config.toml
vocab_size = 12242
norm_place = "pre"
init_std_qkv = 0.0226
lr_mult_qkv = 0.4
grad_clip = 1.0
steps = 6273
Each number is 500 + 50 x the weight over the matrix's rms, rounded and kept within 0 to 999. Layers, rows and columns count from 0. Numbers have three digits each.

# gate: layer 4 MLP gate, 1280x640, rms 0.105, rows 153-169, columns 128-255
# up: layer 4 MLP up, 1280x640, rms 0.112, rows 153-168, columns 128-255
# down: layer 4 MLP down (transposed), 1280x640, rms 0.115, rows 153-168, columns 128-255
gate153:484580500642483425523381485413510440521544565512504498387498431495469561468552547519535435503524470578575498478413463516579472498408564520524540456517609374555419618512581478482495494516508426440492471438460433477561537568567513447509549487533515540577484461505495509420574440496554486517416547484466609439544516553533479495600544639443515487587560460507497481469562471496544539507525
up153:524472467424464510501455520415432524541542515481497418375559532516447500507412634536525446495477503539511452599397518541546494499487501470463480395528474403492498554506583436556490546583495538394449485477545500536504495483543446581439408435434502584510494403451490525431493451477504517505478523497541526479464473575403531466547485512589470499538479497347471497523474447503483497472546
down153:451581537542503419477485484437446476596531554505483442487543496442446452446553488506459532461486445536543511438448376496541505536498563488509459416438561512486511489574497477445448494656536529527530524532550409567578534521611517606485554548596516485551494469479478415396518436518423400510439536410460526454460465469561388520584519602431549496447463571544550551501592480401469636479575
gate154:456462547438486425444527523585486524529458532536489455542525558462434510505524502617565482469496480542451502489461423493476430544506525480503610570560454508480460471495450506545554637531438453486607544426452463501442556399518508468431547502442531493556451552551563457587485437513530558436481496514458441456525654498434468469522573501465550445574562565356534599513569419524529428518528
up154:622507442529553501576471534497452553489504335463456494538500531551386495398456550572581517499426543535649379476461478464482432609470604466484518511519429470577535493460476550593485525455517459491440386546395439483449536500533559626520436578483503571512429576547474533540425487457460500462557499595481516429553420524462538528510498439464496556493506464475459534450473573487605454576387
down154:518440516482492489542458462407461552408481580474633298494516406452540475484546517455397585481519414384402438452456563473474557509474478551534490497561507496499490520501478526479535487485457509491486601525470516496537524520524528522479599440457525601488466541582501536403535468605475451489433533582619513567526496476539499577500417468413554525402478418510440483498547515502547480455502
gate155:562533515501551446572477493486536467573513510550452515440532479575466535441496467581512486513435415453506493506472476501446451508427419417509464465480530419477491570598486493511457571484528538516473537466467438433427620442510605502518489544525513552535384448491373477472439492409524439476530499456500545495554520577579467468469520499489430446477591519552450539554534533529491382425449
up155:530546432436528538556435472421528508442457443502380481581534540538552524478511511510568515523492487548471482534502470565482583556468456505454443549469530515484481585499411515493488448403517477515438509486551417378437498527494541483481514483435491550537556373585454440536529445467478418474504533493592499541577472551476531586542516534490463488530476479469465518431473555526554547545516
down155:564570572441455483529503516526500467463490492605403499539419534499514560509514504421432485471481514485494545539511437539505531477440483516579520499482406486478602565498531493464468513495545502485547476516530533465466538586503483501514451503435482542461587413583489499498459449530610512441590465449519480557428459497534541525572551546425479527537477466497441463496524565446513489476436
gate156:548459550471486423451563483506504563516488425472481487524421547477489549498449587424504534464533460504451470530526426566544486492548472549495476520525528592560520510464443503571496538429435485497501521550526537422432413526373460497629463613529450439465504440484580463486496520480522468418467570517375504441452413462575455509486428521458504493474468495450516502512395452499491538458531
up156:471420471490459499592477468502518488510427470472481510494589435477459539453526469546503555428570534487440453448507454530564520487466490438447499437531554496526414603519482548542467525480388461544540557440427450571485534481420405438550465568497486435434531459492513566533415512450552439452577512460452502556481495432351445466457401483571545493498494547466549493518489598458600532523569
down156:490441526521530448525439533460418444571545518499494438509512521568513381453417486384511479527583542535484505471582442554517477550460434449540492441634574565516518559417554451513506555552494442499538569427500374431438516509349488476528410522537525463426551535534587456506508489483591539423603544498543457520545500564439472415521472559576532444494582504522507479506516526462541542513513
gate157:441513449576494479505455545534447482583411542522484532466490533566409478525554458361471448473527560501550533538514444533539455422466502479570470474585453489529542495563410560508525577509445555513578439536525440539472545544511545478412480511573530485498491507504539572515583502419583472506410466463484499508517564461507470501529496486483513488513576597425485463648455497505425497484522
up157:465485382408560526584556511542591493564553560550529556476519460447538513419563474493486463517584468544415409484465460417444549484531491562582528569385532470478581470504419412415459553487522498507576608423477492585511486546538446492526505472525454516538518520493646484457479532530461440577447546621523477464514510493540571519554435470415561459570507435428529561508526527545450506456497
down157:463537510572483472544492576532557486575400485556488453599521472466524493486506452526476539529487477498574496465533434476491539532481491488552391491410441545571500549600441557450473476631453401587457526505467400537508488534529500438529534501466443407452439453425519449544483499514547557643471612589463529452472575508518458514453461545514564515513561457530580546521465520378544583502576
gate158:627544461544422533544366477479522415463482466571658518511502434517465428478533537631537599442545440525478454495571561498552583602520537527513443506503538405571555570429610486617517459464552544570558395493533514542467486648478473579491483406466436447496472497491563461356532553488451468486574578503571472523549556556433539546457537530560554449561504605539473496537501541517502475554421
up158:455527569500495570559498400466404479521566484524462476460523524422626502467584464384455499543522521592544472436537465430521447448509542497541539492516455485443467470522459507484468488442490496573538521511458496566498529373579521481536566531493526499509459603506442479506547482534507518417527501495420471532544487456483576526487568456418446472535557489532428539521481426460416428535599
down158:542452542575530533525512472490541454482486504504475578534476485491518579508545585524450509460418460550482519553473547514442512535489564440478544579486500486444572485441433443569529448480547527487485528533504514491515537458409401463505461449491557497475408471455417456504536524440502468426461490512404512603641542445556463440517600527447536468529544452513533514610502548431499497489559
gate159:439529545471503536453417540418426524408497490507447505507522511405466490486561463437598571580533546428534459493450440527476557450516578501518519576525446424412473569525570455500495466458509500569532442516538561549476581420512526534413515505476454534561584443363463512476485442556491502476487439473494560544499542554520372587510590488521590545652522508585523470434444521505496399612497
up159:445452463508525562456415444549524586487514434528544537608426602575545556544496479478463508473445433445501477448570501499429429496492503471546442396418439533493495508494523584559476513493595471396517525494484544544572414411535487543601493539432487499539569494528578382483568468520500492542495500612475546484503494502508486501525551541408386492540448467447502514505467480546429487477521
down159:511404437461457501514558596480450581526519465492502256642598492509512484511550396446510543471456443568484521504554525479519436562463584459444417507454549432455610478482417464469510479434522460521532550511458458557539457492533462538544578501535532553406444445496429526535481457550509516425489556493428590479570499521399511549501379492460510534582456509585410598440586520587545545473541
gate160:480488458488500529504564542515524453531555494495474458546450516524512582397541520458479478421542444466529435549484540538513593516499515463501511473513484533443449510529531556510541515527538608528465486528464503431536531443500562457488480442507490512470514507523476441455490494531472504426475499620445437536464520535456500437436490429447478464462420461380499484474441478542474485527452
up160:461505468436462521442485509540500461458491505368469500517550514461518453555513540528528471559468546500544534433527445501575504571545566519561527563565492401471450609419439486488433492496480392459524474526429475523538474524468495526478407485586477551544467506530504430455551527505565490434461476548539487503540530502435452505528444509528487502442458592549469543566486519464469460535488
down160:410476575492492465421492398438471498556568599525501518504510472471455505454509424448494508556544515525447475460490515408538499456497472497510525528494539559470549542481463538608437515457482553426484558613580467504518622473526541488471542467386516546457515574567430510506503493439502515551530448431460470472541485567445502519546452468622558550438473508551441498495479495563408475578459
gate161:588520452434430487432491532555522506551489545534521542514399509456493508472510436486449509443517473488514491596468408505468492403540461525522516451511624580478536631444625444522398430463501520494533606420553500512534427541485490513492428552466455507557548497501510465557543462490435562546532549488582529568494512468528544493498501538525485568470496560488488515532579506497500444437449
up161:475547510473557479563441531538531488442432538570545544521534560585434511530398580600571542441534499493465514519495553484582602413519462460541401478571452507515577549588567517445530472437469450546493421383538570454620512448513549496515454472461463611490496509501588477401548512518510579443529487497537505515493426460405521509544420526478477481537483568507567489361525442425579456503513
down161:506476536464452482494443559500517488436463534448541603546510470529357452469419545477512582529523528424473466534484430459601463435518445445490420537539487533488499547518454602520467533437536524541550475482468528426489582513544543539521529474544514531526533440513470518533529479483490510491478558515515474427509560520457500465483485535413555499490516581541555484529521527488504549494544
gate162:531480471490486511504511561481487559523557528568389469508566503548522577431532515527541548539506509463541513418513519523460436449523497391501514547466530542490526580452524456527506546405604500527524479503538529509367531464494534462468496412527521430563487632450460403454467410586511486551447539584522529398513509443484467436509472572535565511398558551412470597541528444485519547515437
up162:411570452613547638494503490451545486579460555571388539495557495469469552510530544507555542471439552458449446448464515449458480450589500422468521484468526578467488540473424530441580556375502503443491557533522555484502469346553542539570410490503467573503533475546509527456499420515418526518506574541552501430481517443503450405528424526551440444562449557487522418498568639559448525588523
down162:450459476497653449549506435573445435517516496467463521525495522515474544531455582579488550490514514454486501538532558456447493584571496491567513523521512488577333400495454517375537487561534555467463410365510518589499473494433508407513556525606453588504507515610584500456419458542487563625459430580479619407532452440437518465511497577581559500432529444500528536523509490420486533461480
gate163:573507492441503526501461578475550529403625404492516552618458570518463556545516551524395587459565582500474467463544570442492548510586457538551469520562463456495478537489432430499382547534550505533516449532476512483494543464560516563543516549451494492401500532556473498468431524486483512484491477514390532522485539508467488534381419492558492580538559461498430570610467584494447559553474
up163:508500495481465522514469538500467474433463490505430417536504536537455410483439506538602521470532496478494577510563445549533452456592489484435465489553401488473501502433514481407526462410397525456590459440514529583561529444534471474495516584479482575571539583507469535553485537533542530432521585465528540520567507514454485496387522459615498509529469489438481405443506579513464494453525
down163:515490519554498483482495516499494525504507492479506435419468473441454482478566552556499566510472461566592464521549527464557509385534438526471472536478529457550555500425538538585477567454565491506567485437545407552436465549530381494463516414614460460438554463499577448540542500498529495364466517501627559404412504632552532511555529441526510450468424554527573467408457557519518398470535
gate164:518464491402502498480486518568496400474497438422458554611470603464521431496441401480456390509553531488435470499477420480514527459617460432474509556349449536394516508519469517458481484427522486455621479613566491544530586427459514467468489432592409471493391454468572450416523552460545620448510482587477408471391441506504505607538515487408467441497496460471462459513563539467435493495547
up164:465543441474492509572552392534466467552566381513507512544489527508415526495496605561554622490546534465425431519535460443486559472525511532498440435613555474478446541536485486334484401456491497597483576470549451604396502496572468592401481481535497385521487598521436598571461516494528461432587496579506487443498501535477429579514495452480492486489565520546311474572510565522555599502421
down164:422438442534615589483553529517490440519504488396509443598449526527525515484537486578466443468464563478476446510588453462479504414610577533494539610521543561503479474559531433469582535434524504408573458528404433496418477462463490539506549515451495460423565449524462527500535576589473470467471461435509477523413409475418539474509490428492572444442472449404501454505511489548563503489468
gate165:494591494484432563523503509525455522466588500435502426540551432464480460483470396447549511512507490501522484422528453551471600434538642447414454476491486473469517563528513525533462536461489546520492497488478466517525493524471474538448535450513430541565518497512478438489462434525522523511498484548474501507546487513504491441485557542482548556460470496505409501469544529593544467535426
up165:391416504471479462458538551498479566451555485480462466536523592480506581542535487417541485541486477465470539523463485482593535412496545483492483445417510471580575566492496505489620526470487470494528528555566458497495569497505570521440511463517500489432482419517420516454613444406497533536391517418432515451552475560517466450441508581508517453509492501480543533476496427529524462510476
down165:509474460532497535481602523465535462440543511553445371559558499498520570560557506417547434459524493494405556510583507584449415473563473560465566513510559561485492511507488491485437513428493537441540460471474428460501492500515482496497525609494430505475518447493465474447528585461572442441508440559540550552545530504549560547448516483541531552558459500506514536496444451548457549463467
gate166:544528550591483484486515575510525546421530506486553480494486530397490567395532543462433484529504490606449526479497495444521493468498607557589464459486519490636468480516557475501358509399516526493470460496484479570558494573491491449445544493492504529538474568505470561504402492451543371497482537539538459530572506500500515474528489425579494489483433537567561576498527549408521572441547
up166:517459597520514436535435481421484506500566482464450532435435523457369445429570523418502528455535504430434483427472527539526472573556529518482528492448525419561514504447545604379498450438488548423521565449632529505546519556445408455521537483533566515445477429597424516476488527440600500472465550561519448453504556597503483504511502502522479462444528597483492568523544442509562487444535
down166:523519534511541429588544517461496491595524503387492383503462535476428498536498526657466418437462513563518436387529451568432493536465516555468482516488513515470536461501549518563474474574542569494484528473554461497409477552548449563570529452399487520405430482507404435472578513624541510495516453465536432527480391410559580505455450563567480428481516495541517491533494521521483501452550
gate167:483488445447462544547411445561466534496509464576451537494446525466481533509469459503463488479520421494512484520501524511510479426563477443527485538505542532532462487498421452515468504530541549528484571416546452553556468469508449498481555599517510427518488607502462497554441474526530474556534481490501500524451491483461444446497503502537411479510506485445423517470455519483501535466447
up167:510412509471583448463533522521491504508563462500374531547546573512517489492492478536534468567461574457435487518489465550493563487473453493491565461442498488447502534526502526455450421532446518557464485417480554540399573394474430508586504521497513577510477462472473492474446521480487531586480544455450388525402559562516587486501610543472498480463423489480488541502576548441500514605529
down167:445469609581498499467557421496570583523451409498520450538411482457466497518551533558554492462462536526422656443554545469501526512501464506432502535525441483406481472555408567420568497461507374544517493516399489526441544489513582467516452335489503511563465501493445454518523482423509548418484528479502459473459465527531501512476536536506504468566645472543536500440533531575411461477509
gate168:483463497533524525506489571560505510510436385536525499465434503461444536480526500502587511539451521400475463500473531499507487556385490492498486565528486573448608503571484569471467510529543489536482466520489445425513497476441491500512411578418498500493447432546504413423524568536487461545495618456514557477559517522456446439516519441553427466511507536562557446512468521462578439503402
up168:459529560453493482542569449520503494548446561532540510432510485544482514448522453554497437488503531491505407516499451549490508523546446494550577482591461493471465439469462485489424459527489545536512487483544491463527615495528541522552512526487466448531609482536495545572413491579441456497504535554443480443491544588509581452511435543579525533539541520450525518504451542488429431427476
down168:480454514498538400406449450479520482481467426489414480490567488592517513480525414557529448535554507505540531510543521458508565509512531478505517455573479499513502476513510454422475508541538484467504518535466488421545528498381442384492473447518523485500505532537509563532519459450493505436422498503484454523549378552544490518471432497531528505500473445465519600544518462493566494589489
gate169:404468487552410541452485614454452543542548527457457559545471487502367435496571376459424550557502520471436519521490460540491463517471482493525444503533430449498406516526438509524568442485554564432503464604548496522487513525506467487581509577430500404507458543489552451494589486513454473469524543558495534547532446432525581509499594498492520512451534454442505473527470367450541452476518